config.toml
n_head = 3
d_mlp = 1536
positions = "rope"
qk_norm = false
warmup_steps = 482
decay_shape = "linear"
batch_tokens = [65536, 131072, 262144]
dataset = "wikipedia_en"
Each number is 128 + 32 x the weight over its row's rms, rounded and kept within 0 to 255. Layers, rows and columns count from 0. Numbers have three digits each. The size before them is the row's rms in percent of the matrix's.

# up: layer 4 MLP up, 1536x384, rms 0.0645, rows 1281-1380, columns 256-319
# down: layer 4 MLP down (transposed), 1536x384, rms 0.0561, rows 1281-1380, columns 256-319
up1281 105:153135134078056138171137096192139169122133201174116143103137146122083107098142110149147096149167079169160153172129199123109122113145105124155150159104104130100142138173107126136120085179106094
down1281 104:022151122128099147101121111172086096077100121142167125114133102134159139085127108090115152163132130162105147152145128076174083126130094075154182122122147135124123141132151093135099134087138136
up1282 095:148063145107090124085170035125108160158139191139182160125164176082166139138151142119139076124098103112164147114179193135136065152107045128146125179095159105105097099145135127085116099105128111
down1282 087:105160102144129132142159173141114155124154104130091145145068083166114098108133124141139148110156155126073045093110112116116210123091104122092142085162120137134128195075070146080122136168154145
up1283 085:163116155140161149154115160123145070140123161094074126108089137132113143126179113186113067124125076150135131116128058122142103090104148159083146136118128148133115083124144116074133117175163071
down1283 095:031115112119136114095181085150133176098083081166136152139116129145148111127186105158120155212136159077204098130137131105139142136069153110206091128031145092081122143067128096142089168143084154
up1284 104:136088151115142080094130124113108135096112085108120146148095130077090153090149153058130145116113109119088129115125187111097125133103094104146152193139137171130100071109084132125083130196122093
down1284 101:095128120115104158170138107205091137135093153111130205070111152181169089167168101171136113067093179179129114113177062125095118138144137161141080143132100087149109182163156108126151122139115167
up1285 102:137100192120125132118156161139140142208093131183112167060170136122129176119119143117108096133129085118084113076138199127194166091210159126124080124107131122091100116136162103089122128158120133
down1285 104:049135163117186128084138101137117103234112122137158211129095168206118196128089158123125075148124140090118135112103179131125159127111166109162089180113122131109162132135139130085169089052128168
up1286 095:166132138106078186145213114141138120148126130173133213142127136116133046118091080100139072132134134112132134102108211140170135105083162153144107122089126105148113104139128116139141117128113118
down1286 100:195050065197122097219107085113128154140069150094134121124127159100125141148104167172063156130125176185153164119104059144130141134170093139113135153128106100179142127119113082104167124148103210
up1287 097:166091130102129094159073131147092149074080090112149152114097146109158120124113090121132185093132152127120080158169081162067128147103088139155174168112128101123178098118138153200066134115119097
down1287 101:125109135147202126111130141097105111193186150148079115109134102119122100131185150203141110081094107134075098135121150120130115117160190164067059131107098160160122160114162152053170130136156107
up1288 107:158106143128090168086134126128150097169162165123092119131142105084059124119118104097158134108112040168084166129148152120132113109139134105167055209173124088129132099157144143179092131119150122
down1288 110:147073165117156130084086114170155099139123151116145137138119140106128105160142168137174084120064123154167117109146123152165089078134134118106136112167060143211130086172077194095139079147104086
up1289 110:146072141163121069100127127138156119095094130159148108081109083072119141153160145148152136116071177096201114090184211135188145183149069179189133102191166124085100134053144173149120143122195116
down1289 104:145125147068064078132130148152130104151142077100144129138100093125076146106114205099164181153102159104101045151126136134118134132108096078133166100117201114079104084111119073129110155143097092
up1290 111:169132144112155202136137141163139100150133127183117128132037140131125098120153156188148065155128172108090092113180137156172084101095123146160063127111134157123146120161169111112124100101088102
down1290 113:137127118117144101156178146135220126167129162147103191117112106121136148125107106149149205100148125142178120123186080146099205131190140127098151085143180081112125118104177140125141098066147144
up1291 115:134144132118149146099120076136131126189059138114112164121095076158120121117150111098152115129113120085110155041197137105146139109076203144115098172134160161089157134159135131123054132087114121
down1291 102:000159150111085128155139118184130113151123168137137099093122139145132114109121129166135091139138152169171144156050156148112113151155135136131145154120133185142137179139106129129117152131085137
up1292 112:165153121130103104122176128154059129100051147131162135098164189148101135125173179123193094177150133203147107150172123121094103138148134150093130127068108193126153134161143160149179139143121145
down1292 115:152076128108089148088089120082127080089156166141175121103088132175074134106109167060059190148096150111169054106140111118104114149162097141106124151137126087088096114094148103136087132146125107
up1293 095:135140116073138098121110121139148080113129151157144134110100080130087100126150122104115134145147096151110080063202119136145169127129138097126118167127149135056160115111179137128116029126141120
down1293 096:020159148124135137110139112132095109123130163103086111115110178153118086144195188191109065125114149077087139154147112085125139152122118136119111126107155182081098168106107156104120092126114127
up1294 120:147073178083108132151167171148138114138120169162109114068224060154100117124153121145186106103103125137109109095150166146092149152123112143133110111148097145148156084166187136137124144147120049
down1294 114:189118096143123164097098149139120080047147163105143191136139182076165126083083075152069126141164125120108141093086099153114110151104148124099103138158155098168111098148111091177169131122172187
up1295 108:181171069159149152156042114133108077121057102110134114083115093102113129143106136145141119191135152134051161161105103119157079135130111111123184147062172112104147099125093136144115105138098090
down1295 107:170105130139170134082094125167171145106132152155167114097165173112176107138151167130087137167083084126121174170138181135135185073126092071184148105167095099137138137105106134186136150114149142
up1296 112:154099159098114171006201122170114135131124093138116078116122114116159079117156122110105146149154107123150123123128148046157110135160137179163162170140125147106104101078193135132098159131110123
down1296 110:084163128128160073080090152064089056122147070158142114200122093160101150119108187108123204152076144082173089164125129134154098159091110075170104117104191162081090115092157097184188080054148144
up1297 108:143136159187110120110096141074108129197097132122189129162149111139172147078129157095115123179100058147110162148127155121141122160156126142118106132119145105104147139106137118112114112121139058
down1297 106:126110114143136100169114114139136139076072138194106157095162122109122108158136131122165084155148086129186121126119168122096099110163114176123157115202048146146122113122130149154125065111149105
up1298 104:119108146119076139125141097098100099106136198094121127143112148155114124131126109061137117116127103132132169175096139133117122172152118131093076166087123102082205095155134054122092086170153117
down1298 099:065107184168206108086200157118093130129140131133134160136128160191139167232096145213138196130098112118177008114156116108131150143172095085141038081145150162153132120179129139146181127115113091
up1299 097:141069120126146103070083116188165113141120168223141157118115131126151118115164099136104109098110134150100085124174117134193098132171174179150089107157124112087124179142121105118117105124069164
down1299 097:144189155109181126055169131082132135123120098163105121148066128046125138080130139108095188162108101150109146153124194159120151103170117134114152147105166188116173106099147126097127139126101074
up1300 094:147136101046126074079128127119130193117100143134081085051151109097077046123152161116161122150114137108134173063107173101153125130136090072189119133077110067145123148171138170119068145153129138
down1300 100:102176210091096117112140120154119143159133071079157198099113168134127119113119147139124089105143134165131142090135175132156165122111062138133060223157159134135117073093120105090135136155090103
up1301 104:181144120145159140120135085128114109122134101133086144106087093126142060103150117171162110145093118128087125139201155160146133095102157095102094159145141161089166148143114136107111118176109103
down1301 106:097119169149117087144130074162199146129087137150160121133133130093092191185111130109156159075090129143168102175177090145076115105096176170179169134131165097115076097136126124100153135048172160
up1302 102:150089155120143155071096132123129131148110176157077111162120140173131126064137112100170160201080165179147231111132116130166120158157105151154104211098103156139132083159102155151129146178054114
down1302 102:103122128184135094181162170155107085091065169108076131156149130134107102076138145119173181140152097139089174114083096117156099098109133117104148074155135073109131161174126171129194119159123117
up1303 104:180081114093139122141137137132123173139138177120138107105147123092094148146130146124128131083114126175131096111176130156158128085126211135089120164078149121127180099084112150096122095119106055
down1303 106:117104148121119128104108131034129123156140146164081086158119082207143129154146117168139131146111165137161107115078096114149138132146165118200105175102127082138117104116114160156137099127138112
up1304 094:145167193156117076109143145171083182100089106093116098105126076126147137106171135167102069188139080124143142137176135124142074116174107111053134249107128129141120101174088115068112127160126149
down1304 094:141090126087127113150113123084131183151151131156107143161114121130102086132146142102091112129170168121144181118103228160084177074141160130131171097140109142112067130117122107145098106116161071
up1305 086:148110148132180112150112107112151109143147137135126164112105130105127126099107160155106168056039134136111111124158161075139128113143122061125103093066121083131164153145132138070140110144087142
down1305 094:021171109131138144136130147119158115095099151092080187101101218119103134112133112138126156140111186139141102128107156201186200158218167098135122104130117090151133159143116147165058128171163135
up1306 091:147102162117110094134132107172121144132116141174083202117098116094128131127112124106089067101094179185135173117151144187169108160108156135169107129122117180119151064167125107114147160181078110
down1306 085:073115091151107178123141173138123114131108161149122065112196184135112134089110153112139171145115089103125139128096125063074101136149142150106171121136177091157132164115135179085077096079153117
up1307 095:134135082164134189110144069110124131221071086137115084135109187107146152109108105121134142140131111146104169050124156074106112126094172140116115074064152129142171124068200140127147110106118114
down1307 086:155146149132135075098066146106042195107228135161117168137142078117176084106148144146086122107106151083105056145111135181100134151128119140073119166185175107128100176142063101138173136129095137
up1308 087:155117155146145144190157138179164162160062148135106113139119159106116110135099068164122106059137090189067143088117099160117045093139165142141129068156087111182131125178083179094139099113108089
down1308 087:125132144079118129097051173080113124100147118130127119117069117113108169152122147064171133164106167062145101137098171127156128141183105127141087147134112158052079086103151133110074137138135188
up1309 083:157095107158101165157119133140136122119120162080073111054110076074119090156164140115150077158119103140048108072172128117121077120124116168105172147102164134118115055175139117118072059096108134
down1309 092:047173116098134113151151170112155117123151113085151098114151141144128090158088112170141142173177169143187077139128145122081176113127041144130154149186120085121177123147167143125103130119091154
up1310 114:209129094054162124118110128131148155075095168113162147143152108191127072103169099113130183072128160109118123147147103171235139080077161193149088145186125083112103069194119092170127130127135149
down1310 118:155169090155108093160098082111129095161083095135111115146117149156063132095104125151143109165154153124176163201124145143155240106136116095150119112128177109139124097122107126124111092147106083
up1311 099:140049161131091116117195137146139135142087133127058119153134129093107176141118140089150125119138065189088130179151166073111170179111127076172051111095186131128094072099161139110154157149042152
down1311 092:176127135122141167159129046155127162136079165163140140103128119150137139124132164143122129130102129101156173111118112141119138095097176105135200122119065098149114144108131111120180142091128161
up1312 102:162118156127086130093184104090094159130084113140150163130143176071140129118115149094125131133142121104089201113193159065090111189127145118135058197072103143106172130095179129150110197112088149
down1312 091:045103097113111093139080179146161120086133136087147124134112138123157139172131092140104153120182142161149108122128095152142143113117099211205112119118156181104071106111108110109134057073128115
up1313 116:138147126144119159069116116122123130134047188158120167069072162136199042148116106144144098080151134127171144068161100064101100107119169136201127137130104153106147154129130073064061107084153084
down1313 112:000087111131081099122175139126150174127075078120104143126155085121124153173095136139121119161107120124102104171134137124151070163087083097172109117136125134218128109139074106137124114127091142
up1314 084:148106116106113143117121156143170137115125125164165112116148137130101130060136159125115098163145116165141167155130147119140122127112121212119105177148099154113136151118103131109128113155126103
down1314 095:036074151090132094113096085083143174165130102138134119166159090089069119165112127109157132177141148126163153129071091094146137140136122143134168132150131074114141140160162133197097152190146120
up1315 099:144163142123039104175070100161111100122116111128158099123121103100148155109129134108111105110128149147084115159095133143157113157147074068134154107111118125156118120169118157122117082094122120
down1315 106:134067133118079137107167106158139109187135135148091122139185053125193144130132156161138101089126119109141144131118150128131169082218099144160148149105098114101136096128147117090112112134156167
up1316 114:139122100152127172092074135138053084103126173122074155105129120162118069102144189138188132158143144116062127124159116067152123179140090188145114126128161171097127184109121118138097056143104139
down1316 116:099152130099106108144146167171109133038129171198127150172192065150115094156134170014133138109136125093077093109114173120152121137149151156145111121114091127138150200120131143171140143176147237
up1317 109:136130136184159105086131077151129113172085102140157118164187145130115138097125138117111159110065120169119157118079098087161086150102126151161041160116106165078127113135147106119140157098206140
down1317 103:140144155159163082179113083137132158113141114161184103082148055114147112198195144129180099149220101094106129089118137152146099089113160143108211091175096084134102115180109116116085088182111121
up1318 105:147098090178127177094171102096078115144116142125115127129154112129139108111128097146116056169106109131171146097149176152116098097119116157150149131108051096169076096132123143129140128160113098
down1318 109:190098123138086133153120153110149122122122184162113089124127144139140068126138103138126167152180125122107158160079090139149120121125109149084132107111177130097087122121093126119178081156066255
up1319 102:136116092120157062146103111106093144142108198134124161137143127092108123112151117130156098155131105099136127107223143076201109155163172051130169172045090136085144113115128084094083079140139149
down1319 103:128103109113201105102094102119096112215150147166115139153130183165161107132096106156156137152110148155130078159120074127163138167104134088144191106094159129131108116124139176092137095044154116
up1320 105:145172092138128124090162144218159158142093127131119129092131166086123151145140083120126106103106159124148187086167192119179128145144162183195106172076104130113121143197136055131110166150151132
down1320 092:000108126122143113122091154075118173116150128127097130143140143126123079107128144157050150121110156097065151123098121107076139133122127111121081095147124143102125143150129182102173153159081127
up1321 095:140118163143032221135102141162108147122107127133098149146152171138139132117124073078115113052066069128089204135161157122131121109144167142160100113153108110109122124137120152133106148164072100
down1321 095:158137146165080138160172088115109149108131051189139098110126131103143123142125098129121190091159170114125143156124072149134097114174123134066130116099171049160182144119149121141117123080153164
up1322 088:132126143115117151117091114137107087122088144140156119141124151138105105071161143148124082107086176132105124104144136039167118136149156128106131143096152116134164106127133112096150147109112112
down1322 095:119160146118100172115113078101120142141082106192121125087113154148151126142131149169106097125130140156116116135148159171100095117098106130133148163134118122164164131110142085133091095159136089
up1323 111:161098192148104103117135126123139132215099153136148111150119137063127125128149097096175074165108048110132135141130096137127061168130155082137105135104108066140161102139176125119166137160114140
down1323 106:162162162179149091106119126145078123200108120075158100161113162137179101127076100080159164167108119162109123174143116146141128159108164135108097105119105078183138148079154086152165136157153117
up1324 099:147107158049146122159187118133109099100124181176170102113127143124139111080175130131127121126164162152087200072140089128158108115113120147156150150110109057134109111161134138121110155110105136
down1324 104:160127165110098182167106096131122161139191064144100106109053128132129104180107091142117104150128138134152148169112207140145107140169147077079166110131165063086074081135107135163134126079128160
up1325 089:173139114153090130116142072088112143142132107167179131066153115148109103097119122115130084120099133183166124105141168123107075136138118072120103121126164151128144132122122138084144102099164123
down1325 094:066098160155113129131146082141138065164116115150116124156128113144111122165125136137132059079172147135121190113146132084142103088114129092137141153156184145153155111121142140146150063129095169
up1326 108:176111144100116080157166109113134068112109141167142124147196119116108106065143090088153133187207170135159137159125136125154110125129089143163172086095185144117146089158165070135106109192096085
down1326 110:138121092144126121121150134149115136162128154166110120201145119132101042142157097122100117167124146099108124121116158052059110130126093109112142087117209112132139154066146167130125156109048148
up1327 110:145143130105129130117123192223192140154100177145127094123113148104164123098155087156123073103072150178129165150166149130174135164153105125142135095200175160102162124080107080115116133170113109
down1327 109:122162112127109156107106142130140154136100121071137137104046076133141208162089144120092155138143153103083087086129157182195033147159135172121091166108171126102151040105160143097102112095134116
up1328 097:160147116141171109101122132148088149132164106164074188044099110154185083146144153151197139154126158077097153133125150115109149171086097142121172153151177162097102133180124154144056066193146130
down1328 106:042139128170105120085139135147122117079074117102091135113123160177158119135149141170127122121102100147163057079130166082134137149115113156158139099154153107161087135178022119113129095144162154
up1329 097:157163137116101163152141118196183092166116074149114175133162143089111143110228105152153066110155090153107182079127123147147136149145124151138151139139183127145088134150164123051092123129150133
down1329 098:004161130153168100136123075131141110090063090085112128101140155143114133136126154123205151131142195137121122069090131117156152106086096183143083115073136138092190084164119085172108114177167076
up1330 104:126095126138175110092128139109071189110095154163116143148119102140049054125114122166110137147093164080103156084129133083092121123103137108130108167114127141103171114126159057151098158149096118
down1330 107:030117133149117137145066110156116177125084168079119132121090092081107167184119132149118133084118105134143118124106082150105133197139136073133114085171051164112105072154116213096148104097103111
up1331 093:135141119143145155162146167139184122196099191160172126138155139108100098094144123099137060127149094137125149123108083077116148124132128132131118123079109138092096172083145040117174140119076136
down1331 097:075151177128107147087122088152118164102127114096141168155122162122114118110114051106160194119098119127153104130139122137128154085142108122103180126103178109086211080178113107100120153131083095
up1332 108:158106112090089131138138066175101122097097114133113159135164149172127156112131089033154109140115071128114105161167186129115113113102156161117202141118076142128175133108107077138111045158061159
down1332 107:149119095107131175113135112102128113183159119101098195152139092225138185176142173112174148106110168132090169140168116120084073146064128080134101147081129148195096140114112110120211125123190111
up1333 099:125138133097119118149163121203115180096084120198132135112064149107119098106202165078120121111147136096103120098162126110096067146130132136129124118068158138128128186187134118123150188140108133
down1333 092:139148060147128186105108073165090137149107067139166165106118144193077107235135112094060141146147138141127122130086118199148089120122149157138171120127077143118126107091172145130141122091153118
up1334 091:167175170095143111095151156138093153143156122122125159076112100138126122127187097122094151150148137112161172143178133101072121120145140123163139189118127124071157111173098175156105126134109063
down1334 091:111104122139130166083089147137055105151110188170122116089087190107132111093102122169145123139064134085050120092111139151164168141130141176135103146179085097127123161066122087093109130164096162
up1335 098:123155082099088158092124194120139144155147116167059167108083110114168082109103099117165129098130122179102106134132152050114139130145181151119073116138157130062120135056198150082149079180165078
down1335 102:127073127143084147146115116118128142147163169228094161158130126167178159109194110134162106135161074117141132150141194132117136128117156123145201121125168105164131153132122132149152136116086110
up1336 095:172060097126118118112104112109167114143109183093091141129099085101054106128119121048172100140163126148088114136116151132104098124140118161114073183081106099137088106182138117160162086111125106
down1336 102:036137113133094163126121046086118082088098071083066163148097177127113095179131105143082110122186192182170122158131131131137118081140077121094153105165173118150151084132104083130124120125115096
up1337 092:143142120160117145117183098085208112150164117103093103109076118132160080099206115166138084138166115156117151138133121098136179124182126112145110083084100120064168123147152082084091104197154103
down1337 093:120098111136159140108114089159091107173090157159093142140089157156142165173051153036130136118067099170088150085116154145108150122125103125139134147104087069125074133151090152140127154116126169
up1338 104:134082185154106172173116071096091132118141145133110129094157216165114131118159126110175170116065098113151194079160130138059126119102137162161120097138144169097176110084173168147083122140093111
down1338 099:119116143146106167154145128071124087150111098036138158113200060166157123118166192091145136083137158116133102153130155132114122110082115137168155116152157133128170149125168075130161139087109099
up1339 096:130106128134102150158114104137123078111109111171128123085093156134082094113177080109136155145063066104097187136096130103144098121124130113131164141100146082141118150115095146074106170145087140
down1339 103:104094080098131116123136132143142125148135169136170140095149164130133102037147125166146143087135113135125145092105103135154113137164110132112116131156140168149087142132129145107166190066110133
up1340 093:160114129119138107139132159143117111169142154127181173171138186116081130039179133179130115104150146155160221078147120168170144089104136124094071096094112141123135116116130129111120145174168126
down1340 094:026065178101100093118127108118091147080110125147077143110105122140185167120094148113138110118076063167105073114102136139150114159096120146146103124140105152146173121089095115194095117127118160
up1341 092:130103173124160119094166141109170151130081145122170164117142124124177125074151127140133078152097147151095086124121121140095144167176162150148155154074120038110117153106122134080137116142180154
down1341 097:101107139145120122177106128156046151196142160074142091108158093128130092147172130188126135110157134074155132104154117086157134109082131149144156079201147157135149090164147147148138130104092047
up1342 114:155087163097066128139147107125111130143101138116071130132104089099123143139188122169131098139053133131114191125106116071133134162066163083131146165167096168102121108132160192033143104153170087
down1342 109:121127165105161124155148083101132096132190134136148137157172033148156128173145160088090131094165172121167131100154086124121144129094189104164127133156068103082121105153129174070163156109114140
up1343 101:139132113144123083141140176155121149098100135176147167107101129139163085109180156116110127142161099109069097086137132085124120134088109144147100181118104080073148146204155124094069131090138110
down1343 105:114143124139139135112110063173125142129096134145187146141109113177072108158142101111097105103178159152133180132105158156203036100108188077131205086133127134130167073091116176077121152130128139
up1344 114:152133168133135153086163149178118121124076124155122117059143143132126103125155139112156034069119125083118176158131188100172126093110151143155071130097092096118157130157113132153117081173089086
down1344 115:174077094158132107055154146150122185174112105172069081149102123125121139184125165163096152154090133115066122155090091126068105109137060152122125133115148069107151149174099127102109155119119077
up1345 107:152094111137082120091134113111165113155067130118122102145135215100113119088136103144121081163149029093107189080154081053126187158095100117124135066126082176113106097167186167153129109099142100
down1345 105:176118156161129161115108141129119106090067123089113054121125080122143120129084066134099145096115100105181132136142138127074125091136140125050145084208153103123125146149093137174164087138152059
up1346 097:138102162121194093124130138097083132116073101134109138161140103113114143112135181173149153175124119189107137131149121156111119222161096216143088143132136112089152084163118159099132165154122069
down1346 097:028067141130157116153169121124158148132135117156164155116131116114164163115100148098174082085136129103154092141135176062132125080139120144099175111135134109136105072122123143136065102122101110
up1347 100:135105171130133154086114113181175132123118127141097097067137132099154099130138120144171074102136118145063092147139163195089151095088147108162099130192050099151106093099128092109119152107160124
down1347 095:054112106105101089127130094186118119129124116207112160143121069138162162076154122165112120159107162074152150130078114105153153143176088129125106115085193191099153121126174158145119233166091206
up1348 089:125077123128150106167148168122103090123107155122120147076142112081135109081083153092102122110120140183162096172139186049148131112098117214090112153116109172129105090085165098085118115116138139
down1348 090:020122176117146215142100127123172122091099130042138173149077158096143136204164068147155105102157106159120105188074124146111109107164200151115161173105124161139158097118109175182160162129101140
up1349 101:135086158095114210100147105130156194135107170148081165148184145090082131056104075074104121177166123123147136123118140043139119185105168141171168182167144107140086063118106116071104157164113135
down1349 100:108156121120129119137134176157108142118141102161102137162083117167159140099111155151097084126135121116132101145119138122111130101136097148143070160102177166074157199212093123202131116166122085
up1350 107:148082091091115080137118160137156179120085195200116138097199090085111140122157074155166107154113140129123166152151160131067154173120094119166107120118121144058138116119102112103108151144128143
down1350 103:000130115166155142170123126137114141151110145113179142170188121100076117118080166092124202126142181141133170094122084077114152127100131153135086138159158145121148126092154109146078127105121163
up1351 097:158162109108140146113109125207119146099118156123146166112149103119158086125186112136126063080140167131131100101186095073136117156150127079109110183149136125057211099109124153151123105167120114
down1351 104:137166149136164151161118148162187095081133136160157181127110171176125103136094093146115118149162118159039116148133148082087119136138095151082126146070122107080118164119113151114157113164159128
up1352 093:156122078159172182113169065106096092090086100177133151110136145146155160144146075160104065128096124123100187117117122124090109133124158126219151112099156059117106129113141131153115091116160117
down1352 091:123146154099153113179119118132105111103076165155152179120143084139165157172177144112122159162182155140078184132128115134126142172107055150186098105126132147043144175220125098111095164124114123
up1353 107:160166110087063163134141141086134088136036199153146094167092116150113101081160065092116112169126164138108126119159132094076068091134172080140160153159167118128178144093151111074066161143109050
down1353 109:175129155078118118141064162097159115134075138169217197082101146065114187097191142150161121124183123140092175124091161098110119144125115124107079163119182133101118194122131109183101155132060059
up1354 115:186115136163171140113194081113138188180105134066120179143191119142188089126225094110158100140085148161116099119120128104072121131156148112171095135130128188121119101108119152182130147110154080
down1354 118:147171077124088132093172101156169163149131086087139141148163135110100080148150114070155129151084137084107160145130141122150101186203109110140150111157123166057161079144166168116121042122150151
up1355 092:184118133132077146130118147114101172115101140196122206102120128169094146103106128070167070084110144059091150090094180107132127161107130100179086113112136153132072123114141105150091131148089098
down1355 104:130109066182119139134051108131121087167135137014133110143140112109096161125099158104124149094104157143113127160136137105161146083170122156179159154110061112155164118125107123128169166087110085
up1356 096:168132129199133152137144070188164106109092166146119117109153136078060143091137097168167137101134139125139144159183135160165119121190124145115132138049095107113184103157091136136115167151024163
down1356 099:162074169151085157177139161141114108162120107105127164135131111116127154159140096153169084121172093132151146126126116089156104093123084171132111118133149147156134169047162098111057127091139128
up1357 086:135080113143127076136110113116102166127107129105074100114125116084090127045184125143151102190141188133071121174154109081142138164154174134151173135119152097112173087067111099162115094132128115
down1357 094:043160065096162134145165127159121144103106139176074146217095159134172121134153104185099171014137053161129108115156162126118156084123101126135077162122141101109095162162147153081162207095142161
up1358 096:137136079118178074177122161153164125137105145192113100124211048107127125114186167099104166154165088146108122148109126098118099139150091180100165141122101124046041140189112080096125101151146105
down1358 088:205120214181122144093107110113112138189126118092153112138098172197136120127090114097137136106093154125124110109122118114116150133115155140125148147108123120185166077121136116167097116154103183
up1359 110:151095097135090114163045136126132135160039162150133112096118159051106123126154163138122119160106103157051166151073169115104108087132122113159166160135164120066105103141119119138137092148134114
down1359 104:076114087139155109130123156080091124090162170112135179125129116144089090159105193134034188189082134110126130159154150107083100076105102108097103157142115119113126128145155098128090136107189102
up1360 098:120138120147111151094069079125132210193145154118065123154104107041098111127151147172147104148131142147125156156128117101178129160116183094203129094089103142128155075096132139068131081142115137
down1360 100:049150149200129190102124191138130124108145108094117121138149143204142159207106129066117159155111156141106116117123162105093163168133124157098104123152130139158183116162119133113123125124144113
up1361 101:114064130136099112116115182154108124144096129133080134152100107081112123122083156115097099151071070191066116078147140097183091120139138134162102137091097128159177122137151103108113121108118126
down1361 099:176153139117129135146168142106123167121120157131108111129092127174139103144070097110142176124145168169078090104110127112075174144124166183110114093107128214201123138101179155106132099173105103
up1362 099:131142121155102138141096145129095158143120156117114148080133129117141117088105172090158126142136109109140209127165122121130158140136082180171090122102087146086156091132155093091110108132117121
down1362 101:058154143029117120069172132172119131155093129124092137100179099143150136206092097130097179140159175216104125107140104106119114135148145087132060075112132065150116116162115159111147142119148130
up1363 095:130144139101129135105154147104142088136138119182108157099117130105127136110182111156148126152116125125119130145121139072120116146101100125118123095056146082125213148167136092109134096157135124
down1363 101:087116154129083134154076152149138184110145149159088129094196089090163156165040117116069132128137153079092070141122125134129117137134055125143100157108085084160111152108098122122139119170209086
up1364 070:165123126125071160143118104111108124118093105121088145145122139125091096123119083078229070112156170082109208148157152142089156144103141180142088112130149090078126149070129119180163150085122087
down1364 079:066100074151099144127171094174190156133201193100122131136138146117152209239102112124100114078128079131162088061111175128210093095161114174149121134128137128104129125156146140112108096142143124
up1365 097:146130112142169117093144136167146130121137144130086134144152135123159109135164129149167150175179081102106141105175199158122161110129141142111083138141112133085116147143176155142130084199103095
down1365 099:000173105109112176111111095107165109101172203111176135115113162137139116176120089060089111087113222136131096121170111100199106163148122146156121177109097167095153086107120111169157080158115134
up1366 125:136063165111086122067117159162210106167066122156092136106152134102129132110154065117137098173088089111060157113095156102112160118209090097125111127080130185131163152131123121124126125139135143
down1366 114:117128151107160075102124088124129157106102171155102191166127166206108185170138113128056084117094079143090144067099087170085154127153130121145093118121121168233145169145092129125153125092086106
up1367 097:121116133158054104083121110130091066148103133148097087130170170110161154121113115088161186174094131156105132069115138113170103162112151106205102133091167145137133144087140093096078174148105153
down1367 094:110106198148127133151151133106122184129129128145157165127085072068079165152206144175133105099171106123171151143119154101089127102141151135085165166169106119087084100150104148079141109178101077
up1368 102:174146111097179145150125102196079172101121150191084111102111149072143099091117162112103129141119141108120099090116184150135109099158134145180086117112117128117080151105062153142153118179107130
down1368 106:165123129147166183179088108159125172154151111149153106093120151104147117140112135113182027098144091166135121078110109124135094119130175139109096125144103093124098077086141152202136122078128147
up1369 099:138146135184191147096166124165136164142106103124123153092120145093148180112123160152131117147119076114089163160128128138106142120142055164149131082099143105109164123167098080126103100136152118
down1369 092:145122095094112121148120120124107076124088179147124087084174139151059119146110109081151130080137116147221094113162138162149138130126176110128087172135090104126139112111115124074172122107119082
up1370 079:169103140093115246080178131169136090127136114174148131086126165155077115094108175102086138170151104118119164112146140158142141175117148118123161168144110120089134131088148094155095090114090093
down1370 077:000103127181166114177112107092126188137147142130116092152123108097145179180129088117137137078108157185154113096138118070132153081182124138122140131136129119179156122138116135113104145114140145
up1371 119:153103096135114140140127162186130123197156163151114112117113134159077000124128108133155132152101146118106132129128128151153118096166133174140143091102114098072118130085129114118071110104132120
down1371 109:159107155137138158101086106089157128091124144164121101095127125068127127117127193116122117139144186095093163124136123135136156095071153160106090140142090137088138144150131105159122119196112150
up1372 101:151071156114150113085134086171213196148125133133161105086203172075101099129180136117172100119070121202157122140146096129124054123179188185136143144132112087132071107076092119102132093100148120
down1372 102:137095141109094161138130112134185138139087136100164139113099057150149121187133137146129228085132124027102100124083123171149122122133128148140162115112141124106135143130107170097102154172113138
up1373 108:151086079115113161140150055171185140185100137166096164111094142141148109131146031042168091154115144120102144102152107147133121147111177153138146113137137149088121166118120124131144097174126127
down1373 099:137121079095140130126071163055065170176124057062173142118141119120108139149123165147149171182158130160152136129074148138154162088115124087150129088108154077160124128123132117137072146124129130
up1374 107:169080108105079113119104134135206109145126207127139138142125098081116119123124116086167134147135137123091132112086120149132112166084140176151148182108165125121110047075100110104100095112103118
down1374 111:192109121111117150178173108117170163128150124116131223128100093156107098112132155115125152117131147147183097142138118147144191143064134180142124126115119104099112098120138133224104160149148095
up1375 111:160059131076110092079108160176102145074111171111117181129175147099121155130075165060146089186118098166074175117084154123141052156134060114162128188125134143112129093121111117123131118108114060
down1375 109:115069131179160074170149093142155121118109060104094098130116115116135078105128108088117200140096163107079149149154162152182132168074089131116204177179131091105138157137131142106056150127105102
up1376 096:153087077140133134154066122141097141160126159152100134150160133132040145143137084150143104106135096159073140093127118124098066110135147162169167122117133143138140125114102161122097144113075135
down1376 100:109114175158185131153131123195186119099118144137185180080102103119080097147137168171110132149114136187131172196175127189176071140205130159071156087100144131101176139142119182080119089156182125
up1377 094:160074058191144105173139170156125085139134155133112139097142155094183136148101173144162128124108057099133145114112093145123138164123143204161079082147117108133196068142127083152168055140173117
down1377 089:151167136121158105121113130144135138137112170098125149158122129073161099122192088073151128124141163127109154106091084089142126164111126054116126121144140088154156186139162082147119149133131114
up1378 100:151056155150124107114093111128132147138172167136130218127170180068154127137116162106151130137116135113130106147165133072186127160130076156158127142106075072121127066113088095093132046140079130
down1378 101:065168138128182112165198134128154158145081139150166055109093138095125120133133107130157119162115134108084175070148125171122066103122154135130076116117110112115130153146092141115098122144085095
up1379 098:153091081058078129109190108136112098116114108108137102114142115175178150025136105103138126084158116089109134087148142164152175065167161121106123159179160127120150140173166113123074209134120156
down1379 097:070159121133059068108134109148135117141138162060151111144122116130162169139148098119141133112180070117143109149148129161132168098129095173163094155154154109118171155158120106078143120147122102
up1380 100:146079133171143125090056096148117119091127217108117184137049147112147108075108089089147151119128138105164080172175092127118145127150124121155150105100062091035139133099172148088092078151139121
down1380 102:181147137117142124110132119117121138206148160152205083172129171123110133123130141134167142132178143093155107200139160052090106178101100139084062088136183149074147117178162190106133208107143146